python train.py --n_layer=19 --d_model=448 --n_head=7 --n_kv_head=7 --head_dim=64 --d_mlp=1792 --vocab_size=32768 --activation="squared_relu" --norm="rmsnorm" --norm_place="pre" --norm_eps=1e-06 --positions="rope" --rope_base=10000.0 --rope_fraction=0.5 --qk_norm=true --attn_scale=0.181 --bias="none" --tie_embeddings=false --parallel_block=false --extras=["local attention windows", "shifted keys"] --init="normal" --init_std_qkv=0.0277 --init_std_o=0.0 --init_std_up=0.0277 --init_std_down=0.0 --optimizer="adam_variant" --lr=0.00157 --beta1=0.9 --beta2=0.98 --weight_decay=0.0 --lr_head=0.00656 --grad_clip=1.0 --warmup_steps=298 --schedule="wsd" --decay_fraction=1.0 --decay_shape="pow" --final_lr_fraction=0.0 --batch_tokens=131072 --seq_len=768 --doc_mask=true --train_tokens=483500000 --steps=3689 --dataset="wikipedia_en"
Each number is 500 + 25 x the weight over its row's rms, rounded and kept within 0 to 999. Layers, rows and columns count from 0. Numbers have three digits each. The size before them is the row's rms in percent of the matrix's.

# layer 9 attention output, 448x448, rms 0.0358, rows 125-249, columns 112-223
101:510503500532542519522503502463493472506507502527478529489547499495521489482493507510508509494495527532490508524491503512484482450514487527499500495475518483535510482493515494515531523503519470495473512467525483514487463498513517521504488502478482514508517530492497497495474520488501471504493528499475519481503487471524493477485535530493
103:492500498507477536504505477437463472477496485508517491516487498495461502509493484529475498486492503458492496484509508480491494517468500520525515500504501478474475499475479509516483519456475522510490510501502490462521515500469499470523490502492528503483502475496486469481502484527523543500507549535522506419490532510488498425444488520522
102:495526499491462484557485511497515436483489511537490502492488493480519489488514486488510491460495468518494509492519529516517499483463534492518475506527496508512524495505503477486506531451496526502539496504496480538517480508510538515487482541521498502511487533481505552509457512522506524476470488461519497506479485535485521501511488464449
085:497526527524486460469498484529449502487553497505515494503493481490458518510473511518512503487468527476451518460479467505501471514476497497464456494527522501498482463537510488509483472524539484530548494504499481488461465493529524505504500502501485519469526471556496492500529473498454482501504540513488472509483483493484475493563545489522
100:497505481503515494517482502480495487525470508556518479506464477475499508500497537481462504517523489488508451448504511513474491497477500450479511479471495519477512459542504492503465474505566505537518477523461493477524495427527508450461514475546478493517519526482464466502489488492508482520517534510508524478517533495481472526521498471506
102:517500494512517483498500499503515470450494519537480521469540534499511499500481518485504498520516516527506464496502510492534510484536480504511535492508487507509448495521503502478503508525520490519455505493489494511550502478512501537492513512491470479473520515479511444504485547538532527494500471529453420508488464512541478505519489496521
095:478532467526505513472483501548522532463512560494495497483497517461504508483497479496497451482542465485515461513491496492454500480470510518508523507510502493500512494477508472506499467453465508509485474505480481482472490522457512499524488504507507513527480502461506501513483513494529520501486462527492517496471515476484534482504467500446
091:541501457475495495483503475513511535497525505483544485510468501491486485487494482465485486522482477487521480479496465511503506519510478508556510487474527514484522481506511516501473483494542478525516505471498503494460472479498510493482501517526476524529460503519500524540511518488492511449575516528480459515523492525454529484483508483482
087:491535487500542482495483509473492453502506511519527507507471497499477505477491534524506474481481481521475519479504492493493489502500477505463506549519448502497463485486507503472517496511502465490461514510507491460518535472506545516481527456441502519513527516483473491505525539481510479522475492474498439497513537493541529493513482543498
115:489524474516507482516521476481478490445487501532526486520475495496541496500517511491473499502517488504509492480499514512509493482473537473499467507467481539494527443539507439484474487485567496498552480530475461519492509467526513474470533487482448510521475502528467481488475457503509513485492554452489481470486486509460507461480513511536
083:537490477483486465497480572505501525552501454458525467497501486486519501460518525494513490464538498523501520461473463515495504502527486497495469506514480494499473513530525497482511507537514495503489503496526497516496516475488529531488481550493481497501539511535514550495485536507497466467547490493494516559483469512467537551529506450498
099:497533481470453480554529500519526516502472539503521471512502519496524480503501484506512514494503541483502467500471515451476492502491472521511494503472488484514519510481519517510509515514498489484469513481502478510487497503461502533520488515513519521483492512512483474519530506468497511492507501553460512522494485506528465530528514473528
089:482479525494475493505550440485486449457500476511504499486487535492514534502515496472514485508505491460496528512519492507563498502519541520507492508508517523467520481516491503522522485506517476493518490513484495491535487537500498500520505550471520530537511513506516514523462474516453519512477499462532478504478494511519497454506563529492
093:478484518524502496500518513496487506514504507458476520517514510517490483505488464503529511476494538483460507523468500510483472504515469540490452489503505469518529538490494535516505486512509506507478543482510502496476486519473459508505508475477535492513500478440545532552489498490470511529528525481515486482540476518517493501526482517477
094:500528505522523502492516500527529455513488501493507467511495466463512505484499525479488493497504494470496530479495511523487482524510499490518473525472472512466531498550515513483497497519518487516506488520498452497516508474482506481421519530536479486488514501548491560471446458491484506488518518535476475548483487518520488503513556469499
103:520504542468523487465486496498515505534515503502469564510528496539465481507461494496563500446495512506507491518456492438523551507571455528469524502519524485528457533510540533500564551545488484485443496430539502496544448503492497543531479461493460493522485530461477533532488485470549472479500494483490532540519485532514506512465501478502
105:520556498526498528476557529482499484484527522487483498454512511489518515485495461527510478463491545511470515519476518515490502495521536504522503483478483482520462540492490512524517503466479511531469517513522484502470500516478477514507487489465472519484489457468496491524472543516509516486534497473523533524526489507483518523484487517480
096:531480513492539498491479535506483529509498483528484488492504516504491476506496480502495482519485492528502492509523529466552499496503497505510529529505493494476464498488458503552483492503442516522483538526501541507530530525498482485511488483512503521490524478524493543497482482483487535519487542525525532509513443470501449552502484546490
093:491533485502521535487526495540505458436533493539476498497514500492525472476512504499497498557482507522522516481556500484557515498498520518503482532465494511465502500503486502501466465464481508523505514517516534521520524521514515466518477497527467524485502507469490529526530510507506497515465519430499437483505522534500513520506469476448
089:529508499507477499446477506505519508459492488465506537506479523488467526504502487494510532507515493483516486513488476489500498506493502514473482501524493546502492490487491490491485515522494462484512495491510521469526476466510496507483515490523516491475438559512478478493525502514471468515495499535502520519502523519542506496492533476512
112:509445492524489522490507508489496507547439469475490493523474487479476517470537519504478499498514487477504519477491464509474474516495531469483481496508481494471501476504513488491514493527502511511518484520535485480524493481514503474484500505490486450492529504501508468461528488524532527530492508512529466442487543492532508486450454503514
098:487522493538511525522520450486489508522515499484500472502466529534511512491500508481529527504489500495522509525494507467491515493499536495544471521468529487491513472501516501489483460497508504478524511489483487478477518489530500504489498485501559512489463504469526466505499510514555479482456495521500498463523501509477500435504511518484
095:463468464484516483503516473496534492483507500537526506520490494502481511514501531523490499490498474480476506470514524481498520520505495473478519501472499520511496496490493488513448505485460517565530480525500475448533499482482548484466513479502515485525497521488466444473537494497551524513527497471491531510502561470519475507498439467474
104:521511495497439437511532474485486482472459478504545493512477489482502488475493487541458503490500505493517492489526486515473477485488508481521496496488498503500516473520495511488477487444513480500528523523485503496539498467508501483474498532478490533553492497446466497553498523511502477498532518441535517549549465558493532554509460500527
103:489436521532512496465505506511485519526545533522506500552494480495519486483502488511479558491515544481512513470514493499457492525518502495522479507496523487468509505510494494489513505484505507526461514495517482499477467492508490495470506460502472500512499465517455485503523445491515497500488550499494557482535485465492449501512488461519
095:455486516487530516484493493493479529511467475539482511524488521500522499503530497498519510512505520524500508519509489497523483495509517504480512511500483468480495531486488527530482490512495462496475495501516517539497509533487485488523463511531482490515498504533484523506467512480499529477527515483446511503483475555455477507480491507500
100:505452511497527508472453493496485510490487476516482511473509510505503514483535504467503467487499489515479471534516555489489495514492526500535484522490495486511494525487494500480481513489481530503531494495510502486504496514483526499516524488506490485497556470499521503456489498538481505499480482503523428498476529490532465510521508493501
115:494476489499516468513496495523511462508530478542541502516479476472513484515516560495445499513516472492495521472532483501494494493458499456494471525498482521490512471525497483503484500486534499472527481519478488476509506476489499466478523509484529559527394496470469515494494512490497511483506484459496516502516443513499551491509473547484
119:493503537488501521501451495497468465509465469456500550492506510496502487489496481505501500476483499482506520499467498491488470511516463514484483513491491523529495498494522530512533504522513525478501498498540475486494502519450504515514512492515482462487524513511486503491484484461507487496543493502528523544479490534487476511525512460515
112:516487478520497511474535532520522498462555571499501535493520487504492472476475474514500500477522510504496505540487510498477469507538476524521483531524516474502507506489508527507546482520481495496467518473496484502503493517474484519517498501476510498494498506460509498537506529469559510522479485522538547538501506471548502531485472547484
111:499494534531491478455471511550499520481523464494490505495502516488510533490508479468497507492481503487483499522495473518490504515509499517498493480521527481501493507470484492502497516494525500509481488479471515510493512509485501528520498515486484461502526487525526498497510510495479536507518475544497439498484534482509521506491494499452
094:474448501490500525499485509481503501477510524506489524497490508509490511533474475506533505489494503500500493520491517470523520489519487505498520515494470492508510499491508506510505526499494494478554527457494521473509489526498460495516477468467498516538531521505499501477497503499487492474449506491498460499510465471586519491517510505521
089:458515480489500499528526564505509484530495471482516527518474477480503524501513543540474492505477518518501479490492526525472513502448515498499505524492501520463521502470529464495481482476504520468537505523465504522495457510488490534480508517459495506485497513442509490485445540506576437509447451527515509505547555443530496509478484473490
100:481460496458471463534478500522489535511476500514529493485484516479525519455498503506478472504487476483507479514522530467507464515479546505517514520514491520499543503469479501486454497450488488503526481492479475484480491488463551517501486534516475504500524478538480492487485489434481491526512494476492523520512443465489497496564503459489
106:498491492512510525509513533506511533488506458472501492515471486507486530517527494488502511489508483506515505492514515520494514488483535471484525498551513505501521519501459494501485499497484526504516480503480525493530508484522509479492506505466545488516502507521565538472481487488461524534495508484571501474507486455498471462516489510487
099:479502473497524512498510534444514490479493535488518497526501493498469492504478498472489515484525512469506488465477503502480512517492486486486490517503484481456472464500475479501492487514501494493481489492499466487499515463475516496470511497471532527481474466556519453437531480489474550553497516516577481454495514507473532440469489529504
092:501479499496449523506524507481538472526472510442531488476547532513471494516518501513484501506481458494504487518472491532518508502501464507529495506487545514501496495475506493504481508490476505513494470492483488502496505519486522505532461510516510449461461482507480453527571494514505531530528510548527485462498571514517492535460419535504
115:514495523515474477501524489475484501497493491500548503513461462451467492479468522514464459525488461463528522461495459494481478547466514477476497473480480542503506460507513484506469461520529508524541466524446488482511489468486527494476522555490502478445523493488482453496538488524519485472459456508479518501480511464532495501497499475517
096:517507493513519512523495517482493541538508506499457503495547521572517471535498488514505513503491561526469472532502527491539533486549490541500536492498550475546482556446475526510513533512484508500487548454518543540512477532541442508555480463511491516514481520523506486552496521497506518463503537506498496509493492525505478527450487490541
104:582536527521466488440464473524463534512543480495469495492516506505495497521486498541504519522484534476490520473513471479503520500490496521509518482521514482529481542458504526523503491496478482509479535481512535482488469528513502518547481464496487479491494482479495509486509494501533492491513469505482542590508474497505514517513516487475
111:498462462464483476450526483533511518457499512508525470549467495487514524469509539467485521484548467485501508487468507498488513498466512488494464506478476514495529467521513464485507486513525494484507489524485501458490505508498506496474494498500510537526499504502518530489514483458490511529517476469522500487481502487485487492491451502500
110:477512521502497515508539490477538493502521503508528477528504488502475483493465520485483487512506487479497502506505481489469483528510518506498499506496484502486498494482513507488495492504483497543474521496489494487518506497464514529495512495483537535519495516486495515496447546520525543475499497468479477456456508543490542441490476534435
090:526490520471457455511486519526481536532486465464505512492530512481484474506503496517472464513508480488512512490494490507474510498497486514517487507499471474510548494505504506508490486475472519451537519516503485471527515526502514485524469512517496479501464508487484493496558480501518529514511500499503477511496549543481513495490451499481
103:492489496495483544491494506500532477477493507532473483510481491488516502499522480472496540504500513514510514518511461496512478491509483508494478507489485524511508485492496483491516505527506514484505497471483498510476498523498479496519479524520485472514523484501471473506541470507528454515498529532511511496517518506501484514467477498559
091:558548445529485453505511526478501479471533522507484527489511485532524511489482498504518484462496497540518496510495496479537506494512496484493515474496491481491500508525496514486511510490516503507478497492486541520492501468478507495495478511507516513514461471533494522534540504503472535489502529487497509499492464526478495482496494510480
106:511459492433471446527506487549519537471540484479480492474485481533437502500481484533511517505514498473489483496478481492502498475547473511509537489505530487532502515462488526542477464502501486520489513469528533482505516498523487523499486505477525511523518436491497531529522444451496490549487493474538475531527534498525539518471475508492
099:471491469462530516471546531465498450462516532473500517490461485487532503495502523502463476500509520509505519479529496552495491513475490465483483514485460548485503476536502468502488483491547512489545460542471510505521530500486502453471526524520500491499475460517483519532514501499488529486512526527514495521532534526459508508463484503463
086:461468521522537536526450485523454460469518532458486482506520475490515478483501471481516506495529527507512474507477549472525498474516481509491469501477488513475514489525505540533527518508485497462450545500499470510450474509498508478494486520535448499473491539498521473459527461490500509500516475511462523488459497536455479505556494474494
104:503524464506539467520468489508483452523519490517511502499484477493495469488504515495447488494522471483533503470504493518485471522491530478487487482460492506494527455543476487511483462463545510522532470533476454488511479453518522488497517523511492468470530504504495468511527502497532508501495467500478502519522510503535480493484463471486
104:515504496523525503530477472475486496502486508505436500479505514519482472502495478495497510492483531504528495524507508483524522505515500505488493525510496491515503516458512512514502510508488510495502505492533500529517492524504448503513505496522485448502499533515477477484481493533514469471491477501476504473504517504485524524408483510482
107:524527533482480504555476470524473510489491438502548530514488471518507501477499495480495500483502480498520492494488512502510497485495496482493443489503513486525506522513540494501526488491500507501508488514478496489502535498469504523494521530502491488475473456502523563496479483464471525477524483499515492534467527491512474496458526488495
090:526526481504506484486523527477493494568561518517544486483518500504506505513510535460488496504505505511510500480477493502482483514514496491500521517463474516525536454517526488486501512504528491495532482524493493521495523485486503498491495504470499487466543479477514460449468550479523490523497444539501507533490517483550478538583471489513
103:510457518507504511473450507505463465483515512444501479488519502523515501530492506475498543480498543523483475517464499477497509473510473497514505496499537453531491512473512530526526505505491475512460511445493530497468475483523492523504479444491505485481523511526504506514522543509494485485516465552499484531517477503521539543530490505467
098:455505530534512495524493517524491503520520501525483477507490484491520503470487527497510498494517512495506486478515487495456476496506500499489483489468496489495517477510521464510480456474519506531509505500515518500480478482519460499457496485507487492517502505486504487453514497479528544525489499509504506452532494506527502430510487485524
108:464492498551495518521524514466490450506506531519474495461534511526504478522507476528505493484491499522507469531480539476525482497500520526524521508483549469501500494490494481489476531493476520508500493487502507520489499530518498505505472488509507503495557535504482488509505492512507490504499523521510543473485502466497486516509460486506
152:496417541528520528502456502509471503541504480422474521479496545513507486502471489511498504494488497514464505543460487483510475491523484529519488523524506470494496502485522496500522517541514492505486523460512529528485475508487468525518498476458516561501517489482529524465501520536487507531463474482491469455489484534474533488505527540471
098:497498482509498507510440533474486498524486524485492496475495504486517504496528529479480503499507491498528480491525495513506496526485494482540519511494497522470514468510498508487494506514523493498520479512512497488516502491508513488500496521500505460477533493529516464484514565489518515510505462525516535518508493469513495522545531504473
102:496485496516495546521444475492527499518520460503494442517503493512507491510520495505495486548487515477507486508501478476505512503525510502505496493451544490501503483471510506527461487525528527508515474475490494514497490505509490468510493501524512483501479495520539482531501499485529502493489481536496457473487523492538517498456479550526
102:490513482520489495482487485508501510497497508500492462489510525523503479530463469489518480490509506465476484524500512488535509492486531496483522431537492478490486536495516527565475499489492506487502507479523488521487520501506499503508467505480505487483489539464481455478512479493507496510473494497493484500467537475535455495536512497506
094:486500541498531530468513505537505499447507549468515440486539513520464505520484483482502491495504528516483450530493509480539494531498521505538500467461517497514473482484484507540463513514462495514481490469501521496510515532489516510501474520523542523502465531454507492503511504517503534550473497505523464451541541537539519470479468519501
096:506509472451492467477475504509502525498504511539522528525505481491490492492529465536501505481481500485492509512499533526459479495474501510472490483548514498492497511481454500499501493480503509491498504520486509521507485498467506509500508516540503497490491514510491485521459465540489564466527500548507501533511468532479463489502536504568
107:462493500500521482538494495513464539493505513530528493503522502546490501514480517521515491496482494483492494498500479482509496525510506510526517490484497471494483496498503535486511493494480538506478512484526483477511519505486503494546479514501455491535520506491506518505466511504493503484503485467478453483485468536482496499487499452505
102:475488477506522519479482449503491526476491525498509485468504496478501532507482510508467509544479510496513495492514519512516525510468508490481475527505481557482488489496486479484470474488522509473509487529511478489502481489505503498474521498524471475478481512453482498494463481534501527511500507486472483509529499519535449514512532454519
109:508482483503473478532513528446496556515440503504483498460519499512512488510469543506464511551490498531525521477523511532544514490494502499520493496494515529522501488514516486495497503497536492510545502530522499503506492481514491498507501533475473484482538533487505469462483526488525510488490446489469509500475478457515481512518476476493
101:511454523483483519496479519474505533531477523490517525481487510503484506509504481503500513525470475458494507524482493457516519541497507496502508503520496518491499494483489519488503507512496487488500512458483498486491526490490548510494516495533512514507495470477459553503482467518503510500518504473485528482504508536497491536528512495476
101:548511493524499505514516539477521540506513480516508531536501468529511544488494532523476488540491492523503507484529505529482529483476509497473493496517510509490513501499480495455505500491492494512484482504475509499543506496542483486480526507514498467519501521535484502496514492505456494467534538465499512481525490533485467520538484476504
085:519430526508492512439507514497515518490488490498469507490518531512522514496498452504504509488476529509490505578496508492513483502520467522506527519525488504520498515467498500500518524516454474522471534491551561523492525545499484500516494491472546521549491503496543510494507536460504505507456464516500526474483526484501522441505518550490
091:475509526505503512525502504517460525470449510483474495482491490510460479496465481470506508505485542512494476515482537459526473503519501506529498511503496473507491475512499503497505501529493530464534512483513512543544511531566453470512521505513538499480450499494515500442531531487514519507473468547512537521459484505523492536509490513496
100:492499554532517492522474523535504465499533494460521489485471467505510530479474525457492499503505519490509510516508501459511494516529537490489502504509491500485521489499538531475491506498514527502511507495481516521532491481491492531479521491478492545517458567498479510494449502510510492483502509531503548533505499506525464538478474491532
103:537515476473492520503504546501539517478530516484504526490503509517489507492524516497492514518535487486500515490519502492478503465509483477448495527532458529497471492548487512484527503489495521506484474535505480497532529458526493538475515503495539483524535505520538514487499465518465482495489518532500551541497500486509447506543571479549
096:534498512499503508470496499528485477473510491504502476481508524538531444534485467477469493500521507518515497513506502473495482496496527515500490506480516484487558499494514490514482472479504496498522528494489516532506488495531505479486495480496535486514492453552507533538522459507448525486510512496497507527510436551478510505512512514538
099:501510486503498503484454473491512476504526542483490494516485482499496471507479475547477475509493479483502503497500528522517510493456496493515490458501469549514515488492494501506499495477470478481508533514499505524489491519521472490506506509498518530478428505476491495550511509503527503477539497514510492496508544541496535504469479565444
098:484465490512527492465525497490480456493482515536532458532500510495495507490513513484481501473531482478537493480481521557466479496507497491502520471499505474491483477528502494478505523516526481514488505506482492491489462489488506488478507519476501501520520518460527524490451510510522484498523537484516531540495499497495479482509519504502
097:515533514533514488503522506486492519529530518484513502536513523504484512497502474540498503487487486504459479519466493516492501530483496512541462543502502488509501518496517484503492485524495512502492505478506482489486507537452508516509489506491469528489499502557505467475473509507472506501511457526474450448477488502473512529533469503506
101:479481471487509525500486508505496497472517480508515483524485466489548509485504548483468501507534489484515523446544473509492496512485523453464523455557491509470492470530515503461489482486554496479466500520469507514507505443548501480485517525486450492517526545511434472531457542513513519454476524523444535497466472483527452511524491488548
112:461489510473509488505483489489511490532476495542550465513463460445475491455537508480469489513501500482526529468503485528504482541513525478520467511470488542474510454554475497490488457485542505521531451516483479460523514454490524471499528526493514504480529508473482522500459510504513463502472502471480566535490476463502513537531524493488
101:468486550488519506510489494470499491507493460489512477500489509502524503489489512486476513505543492476530523507503500515504502462524536484497482503462492527490505479534498488499497510483512493500519484513480495478500512489530509483481509512488534535539479503518516454481481489516508530502461478517520444463509527543500501460481471502527
119:465452509514527519505460527511483460519491463487466534462503504533505489551507484503502517508462533539500488499516501499543538476489471498503545510497510500501477523484505483522500504490496512485478507497512546525496476501527488524490500488496476492509525507527497519510492528512500478490511519549471524516509466478513475505539497499546
093:509495534445490488511504478522531498484471510529486526525489503499527470498534506515507499479541487502487508480493502538461511464488478481444503491502490503527506491531479494524521486482540502479485506520497462496504470471502487508491514499506456504498496529522485499514478496511502543470520498460468447524491498525485545450499549496534
112:528509482475471492473546490511504525492455525508477511484522483519468491497487493500517494503475523488516476520467475513483514509533486510513501508477534496521488504494493485512513510498496514528488483493520513508521474512470487493510491490520523467515466497470510518542506522471518514526487504472536549529505479519494524449494491501499
110:537511501503503490499480525513489490501550455500500525502477496481453503484492470515505481497491492505513538510512484507490480490496488491473530492530505519493501507496505508496491504477493497515505502501526505481492502507497505494492513507490500489475510520498505491498518474465533447444477512461472536531449488472502483499495563493537
106:520520505524488528544525512500501518479518551440487488466482517487479507512482531488469486508519497468521507488531495490487477532495517478514486501451469519493497474528464520491478476494517505480527471527505486467501526463516512454510508521481529469475520489510528467517540473513506502519517500515528496507509514468507468552519482502502
107:508509504526495517499471476478482495529494544476470524494518514525490500507490493528521538502495516497503500505500494501486533471510478538479506501500524486513495520479515481489521500474498495495500534484527489494501482501520479533520498513533476471502545486514534492488479500492512507519472443499494428477495551496513485497481495487468
096:486468479473527505532502501504507507488487504559504518518500498504498504491500506493513523515498499501484492523526466507500486478534503524485506521507512496499526498517521486448499486503527503481503496503537510475498507503509507505502496480533489535540477506486456527524522494485497514532523501498490510527508523526489510505467509471507
111:509463496497485468486500473495471509510442475488507511466474489484517509489514529518492485516506487507473478502512485521481511502508507477512511531484484524506491490504456492496471497502480486527515479535496504491490497483500519485484517517553544492494433499517528520510515473443479557493537533495526505478524467547473519449448511509503
086:525469469507520459408583448497508521486496487498513468504485495466496534460491478470516518491502508484519541453516437520516471500523490465509493487528504498454510500531521514496501503503523527523506483495515500500490491490498513505519502527509492474475526514537539534510533501506494495485495499510501448506469506524501470499476543503536
106:492490510511518460506492520542494496523519510507531511530465481502490492503529500511494477499506513472475506478526488495469495495485493486472494514495526505495529495510484500511494474493531521500511507489472514491498493481519507474475519474515459510505482527484484468514442527465482544497537495479491470502469514514481492452523494486495
095:527523525516487466486530470505528472474534506492498531508494482488511501488515500524506543506513505545514502496540521494484497481458506492485473527542486475500464495491479451500483499463453514497474528504523540529497491501504494488501527499490510527492459493484503527504509513484500549533545525482485476454530501516464500475545470519462
096:531485493523478463466542492472505516471541501446502474507483509518468474524527492470490526531495490484518530528494492479507498521498499512519501535472533532495544499463498465508478511498503520524540502504507493478509499498485494494503496502514537481479480465487537470526542437497489528491488506461508464486495513503500496547487530488474
087:490491563512509515543477502478464453506478523518483509492474482473469504470522538501465485506511506483524493453538480504442500510483504496494489485469503539469475469545449549493505509491485541506513475568496499478529532453509475447487508545510502508460476562458465504506477510536530510501509554491524541505490534495504459496483485461477
100:543552452487466483515476452493478459510479511506499475509482507502487537513536511520503490500493526485520488489505513538472508475481501484484495485534502521496492523512462486483512511477481513494513497511494500494505480493503506489487512470530504471500498498517486503520480518489469497509534562490532503524532511503538465509505507457477
094:501451490509476520517463519422487497563532500497524501469501500470494514509486496509508463519507456489506517467511500476492500505504489470482534489494499496507497500501510511505488490519469501529482472532471521506471544503491526506496491485523497452519501488555486482507514453532491520481533506562523496448548558469499450521481455513490
106:504485504487508504494492524498532519445505485491510521508498489505492497470497501498532488491529486475475539515487487507509503492534490477466442501502489486522512521517538514491512496515530507492505506496505466492498518486474525502493488506508489511470462515506536517497509486520500487500488541510510536476444487495494491465441518497501
088:492527486457520509504489513482483468476490523471501507469514515523507495496470499463496490520488496483509489513508509496513521518476514484504532522526485474493471475484538491492485491508506513501524488499502513502486482493497507516481515473505503508456496487480507458496544486553519522521481513567519502492511536470519497490454526518526
083:462504498540518506513498519448502499555487528494506487483519510512491469476478511504492498510493497495509481509522507489513517512508501469494505453523517528515494487494489525502516533510477509532487519490491516509515489501500476518498519491474495509497496528511501488494437541480468499503524507467504514462506500483470511472525491522507
086:506468505509499522500488531504500522469522461530498486491496499478556527489520533526473500525504476533496468499514493539545514475468503482482535484510491543502497474456512490493489509451516487477539500511471515537516508499523500480517512503455466511509485482510462506501479492491481540553493531497515497473487519488502507516543466478485
105:478503460463541493494561468509495513470533534510524517477526521487488500508527487504515457475513491518500507522529508499497479506508539493560507515441510487494512515504459520506469491476443514507520488504495486493494523538466509447521460517490498491499444497476478451497517493481519468532518510493494522468507527527469504474486466544493
087:510518501449475473527518473472553502516514547482574481492469478466518489511491526491485500501485483517509516500473508529514481517485497443507500544513496514500489476522505483489481477555533458493516443511476508509485515495463535485448483501540460475481500517503492511509462492468485490485545507550499544515502479469507450487516555501538
097:442492505456501481507527482499510484486456470522496501504475520502507469494529509463471519512490467503485534489523527483531491553486478491483485510471493518511548488468532483509470488524547498517562512509527502493495505506548485506487533488541497458524504477552513517481510426515473494445544575517459501475479469503428469493460563468519
118:472462532489472513531532530498527560510505472454547509531481457449474496475500498558498484506483466453483546473510497513471464529489506488493501519508480523476519461494487489520483468488503508521544482488497472455500498498507534467510513539463527495477482486494497495502531498465511491538478477517554523508515528465510515515478479526476
100:526512505492480486483499523485508478493518525496471472523510502502516481489524510507477520509520504495516490471514527518464492526483481528513511507486477504505495497483472485497506513487487494552514503515506504514506530509509493494525493520511498480481488538471496513534504478504545459477452478495455534492478536538478502559524486504475
097:501537516495531509528489492490468496496468532526466518477529523558512485535469484494514520528466523567481461507467515504530566456499467534488526497506508473517445511500533501523530555504468502470492529486534525556512468500527494538521490484514552491500518475521496508500519508496506542480491528469525496488522518522476506492489503517472
113:479497482499504494474512522517485505495478506471517464501479515495505502489545543482466529540519477488543500479539491487506499533495538461502521490490511545500507456515497503526471494487540512519534483543480486511494516461544510481478498532549494506499497514490484513522485492503488528477532517491461539485530423514519459481541467478539
103:517476518497450450468519512514515520507501471538454522484504496500493532512506473471525480468481521506472520515492511503481479524488521512509516497531513495502504548480497506502520481490470510509504530514529527510474489509461507504515476487495487503512510481495509522493463478506498506511519493455525488534513488513504511475503546490514
083:498523518507492476505494487504503478519510501554496483492503473468487527497494488485492486510504514501515512487470541464474469527505506484454511483518496507509498486496511528491518483511504515511478506502513481496506487496519475490495522477523532504471449527459519499498477488500545515489517491535506516523523467507514485464509524485540
085:474533489472503516539488499511549487516527500486509520483474511495471501490493544500501497515519459486497505503522507539497488479500505464462497477539482550507506492513512512503534532513505495506499505512522489481498500491510503513518526498494485493483471511518493486557504484507493481504518488510497492477492535505474518526469497518465
105:521490463496499500506459468515545472482470512547483541495518456488500473535494492528508480519469494503500529487506501527528513485489510486483498506517508488515483499509478490521504513509476533474505506523457500497518506515508499502516525445499482483483533519472478492498441558515520489477477504468479534556472468482526492556554504504528
107:494470521494519534486487485504540546522525468504513528489515489508509504492479449514519474469472479491469512524476502509491489504549480526505514500491492478532490518456529506507506499514493475505499530493493521513489495534471461543496507490568530503512489475507468542507521484471495580521540490456551467518521507537490517471449477509506
098:536510491522504540488500541484514571526506469503485541473535499522489502516482481518546530503477511529486476524512486524535493465494479539493512541543505480535481544497487519502528523501460525523479510483506531487507482538504486538509500490521498498529457477509502539572492445487473513513539544488516475501542523500484500500502523520510
109:485495533460472470490530527493546554479489496530512532501465493474519543498509499508497531513499484475477505493491472511491468499484495506468460505484507507488530491488500477499483474502508502527527473509512489485491503517487501504475509490472497532527454487509518500516436523508486581502478471471486445472506520522481555426509485576544
102:501534479506475469502498510515522520529511490502485514483523483501502503477502519497509477488497515521499486483516494513489494509473509518541494483506513510485493488529496466492506471516488500516458520540492502468533513510453474490493485517532518505477494484482534545504534527493512520496499479523492510496522540501529481509467524502474
095:479472452459504504501505467486516522504517541526505512513515527521524498516512489488510485494500526485471488509480521487495515503512511509513537494462495491522479517482520536504495524544496528486467499461511499481479483522483480527515475470533495489532495496509499503500479443529508471459522488478498465530528481517496471502450512439528
095:477510471494525508494528500481503485495486524501479500529494484479480527484505485482526495483480480506505520507486465492497494494511504494504451501474493523479493507525489524491512510510464503526502508496529480471519516530484522479515518508491545553492450494474521488527520514513505547542497467489487469465492521533490562490482506564455
096:525508478511487463516497494510485510502452499529478518537503510523471498507498507517499533531492462486535481506502541532471500503446511506472505482503505480494483506509477486478501507472487486524527487521517535498523494496545495503502530531532524447490481481484483524504500493499500506468506500457482571521537460482505505509525487468495
110:488488556536540489479472507498479484532538460499535492490501467501474517500497503500508500507493515477485508500505505488499518513494506493495519486517498498510459494489482476510470474498476514480480488497496502473459502484484525499494506489516479476486503475506494517538491477496503506480538498519504517562532478546522464530502502470555
097:451481485501537491532500475486505465510494465526497496508519510513500501553534488513499519520463502514501527468518517511523522465481488518521484527493527465492495529489524479507503480477486484477480529504497515527486517524499503526530453478494501523527497520491529524518470522531487499457476482484502489507515468524516495531522537481528
097:495512491493491495497475511517488464517463468472542503540463464481477524489515505500505465485496485484530507504474482501447466523499519490483490450512502533492470474494522512467467467497506492506484478523506543496490508505502521484483521487507483473443489451521492521449435517458504472509519486503512510504529518464543497522548442484428
094:525518546512505508460517461527513508478523548548459492507520520498500501470459461490532496497496506497479521490514511499547502484525469510516470492508510471496459518491510510487537498496465518476454536503528515521488490532497490532544499504487484531486491503481531528533486520524472505481479479453494452502456493519483544481461517531471
098:487508557488535492502527495517495527468497490518532491488480491485491508465487527474474508509526516491482516461526511518494492480475515455471492517528477469491458488527521501489496481487530533516481497517504497508526533474520491516485516487474448504455552509508499444481500527540501476496493455524483501522442522483458504553567499480501
108:514525507502522530543499512532514505515509496498511492513502483467436503491503490516505480534481521488526512472508464500477510509509508514505523514501492521489501507501502540483477464511491506502512480514507496443519497512489530472490500497486501473497533491452527458486477531556539529530425455522499467476511529511517529491473489525502
074:488452514510539523485468492471453495517485501481465523450525519518484512534522507462506491551482523523518457520504529493502523503490487507475530507527522511494509521484487489463479526536458495517503486505509529521535496527485512534503489492490484515480446498491522441509495526520473499502499505526495476499474500498480486515540459475509
089:493498525520493513535512523487538567484457500543498500513476466481505514517497496503482507490512529496473472477504478490496525477488502485500495483488473530473505483504494477485469477483492519501502482489465505500493489449512517469466480530501489505528508499493519488555510479469456504515553536467544489525508524488523527498467539490529
102:508523493496527497498484521528511475507573472453513478519498541527497496493473510501488508519497494498457498483502516522504491494507481517484492515492489496505509526481517508477502498485528467532531508499542503491520493511509479520506516488452496487464547488482507467483499513497511511527502540511493514499491508473532477543540521545521
090:503468526534448504516555494437467513491471530470474517508534512484470453482474493531519500514468502486502518506482472515509504508504459549535467509476485498513473513509523529507539513522480521490476504497543477486486494530451489506543478535498473470505520494487525485502521491488513507525500527511517494520518496479495476504514500429488
122:504513503489509485489527465467554483497523538486502517463529519507500496515498501517488504524485484500506494500508488498499501505485486499501504540491475515513475506508512498514487501473473515494491470520531505522493532490489487516528510528522470470481535497525460497498542506525499491495514500513477444521492569523490521533528480465501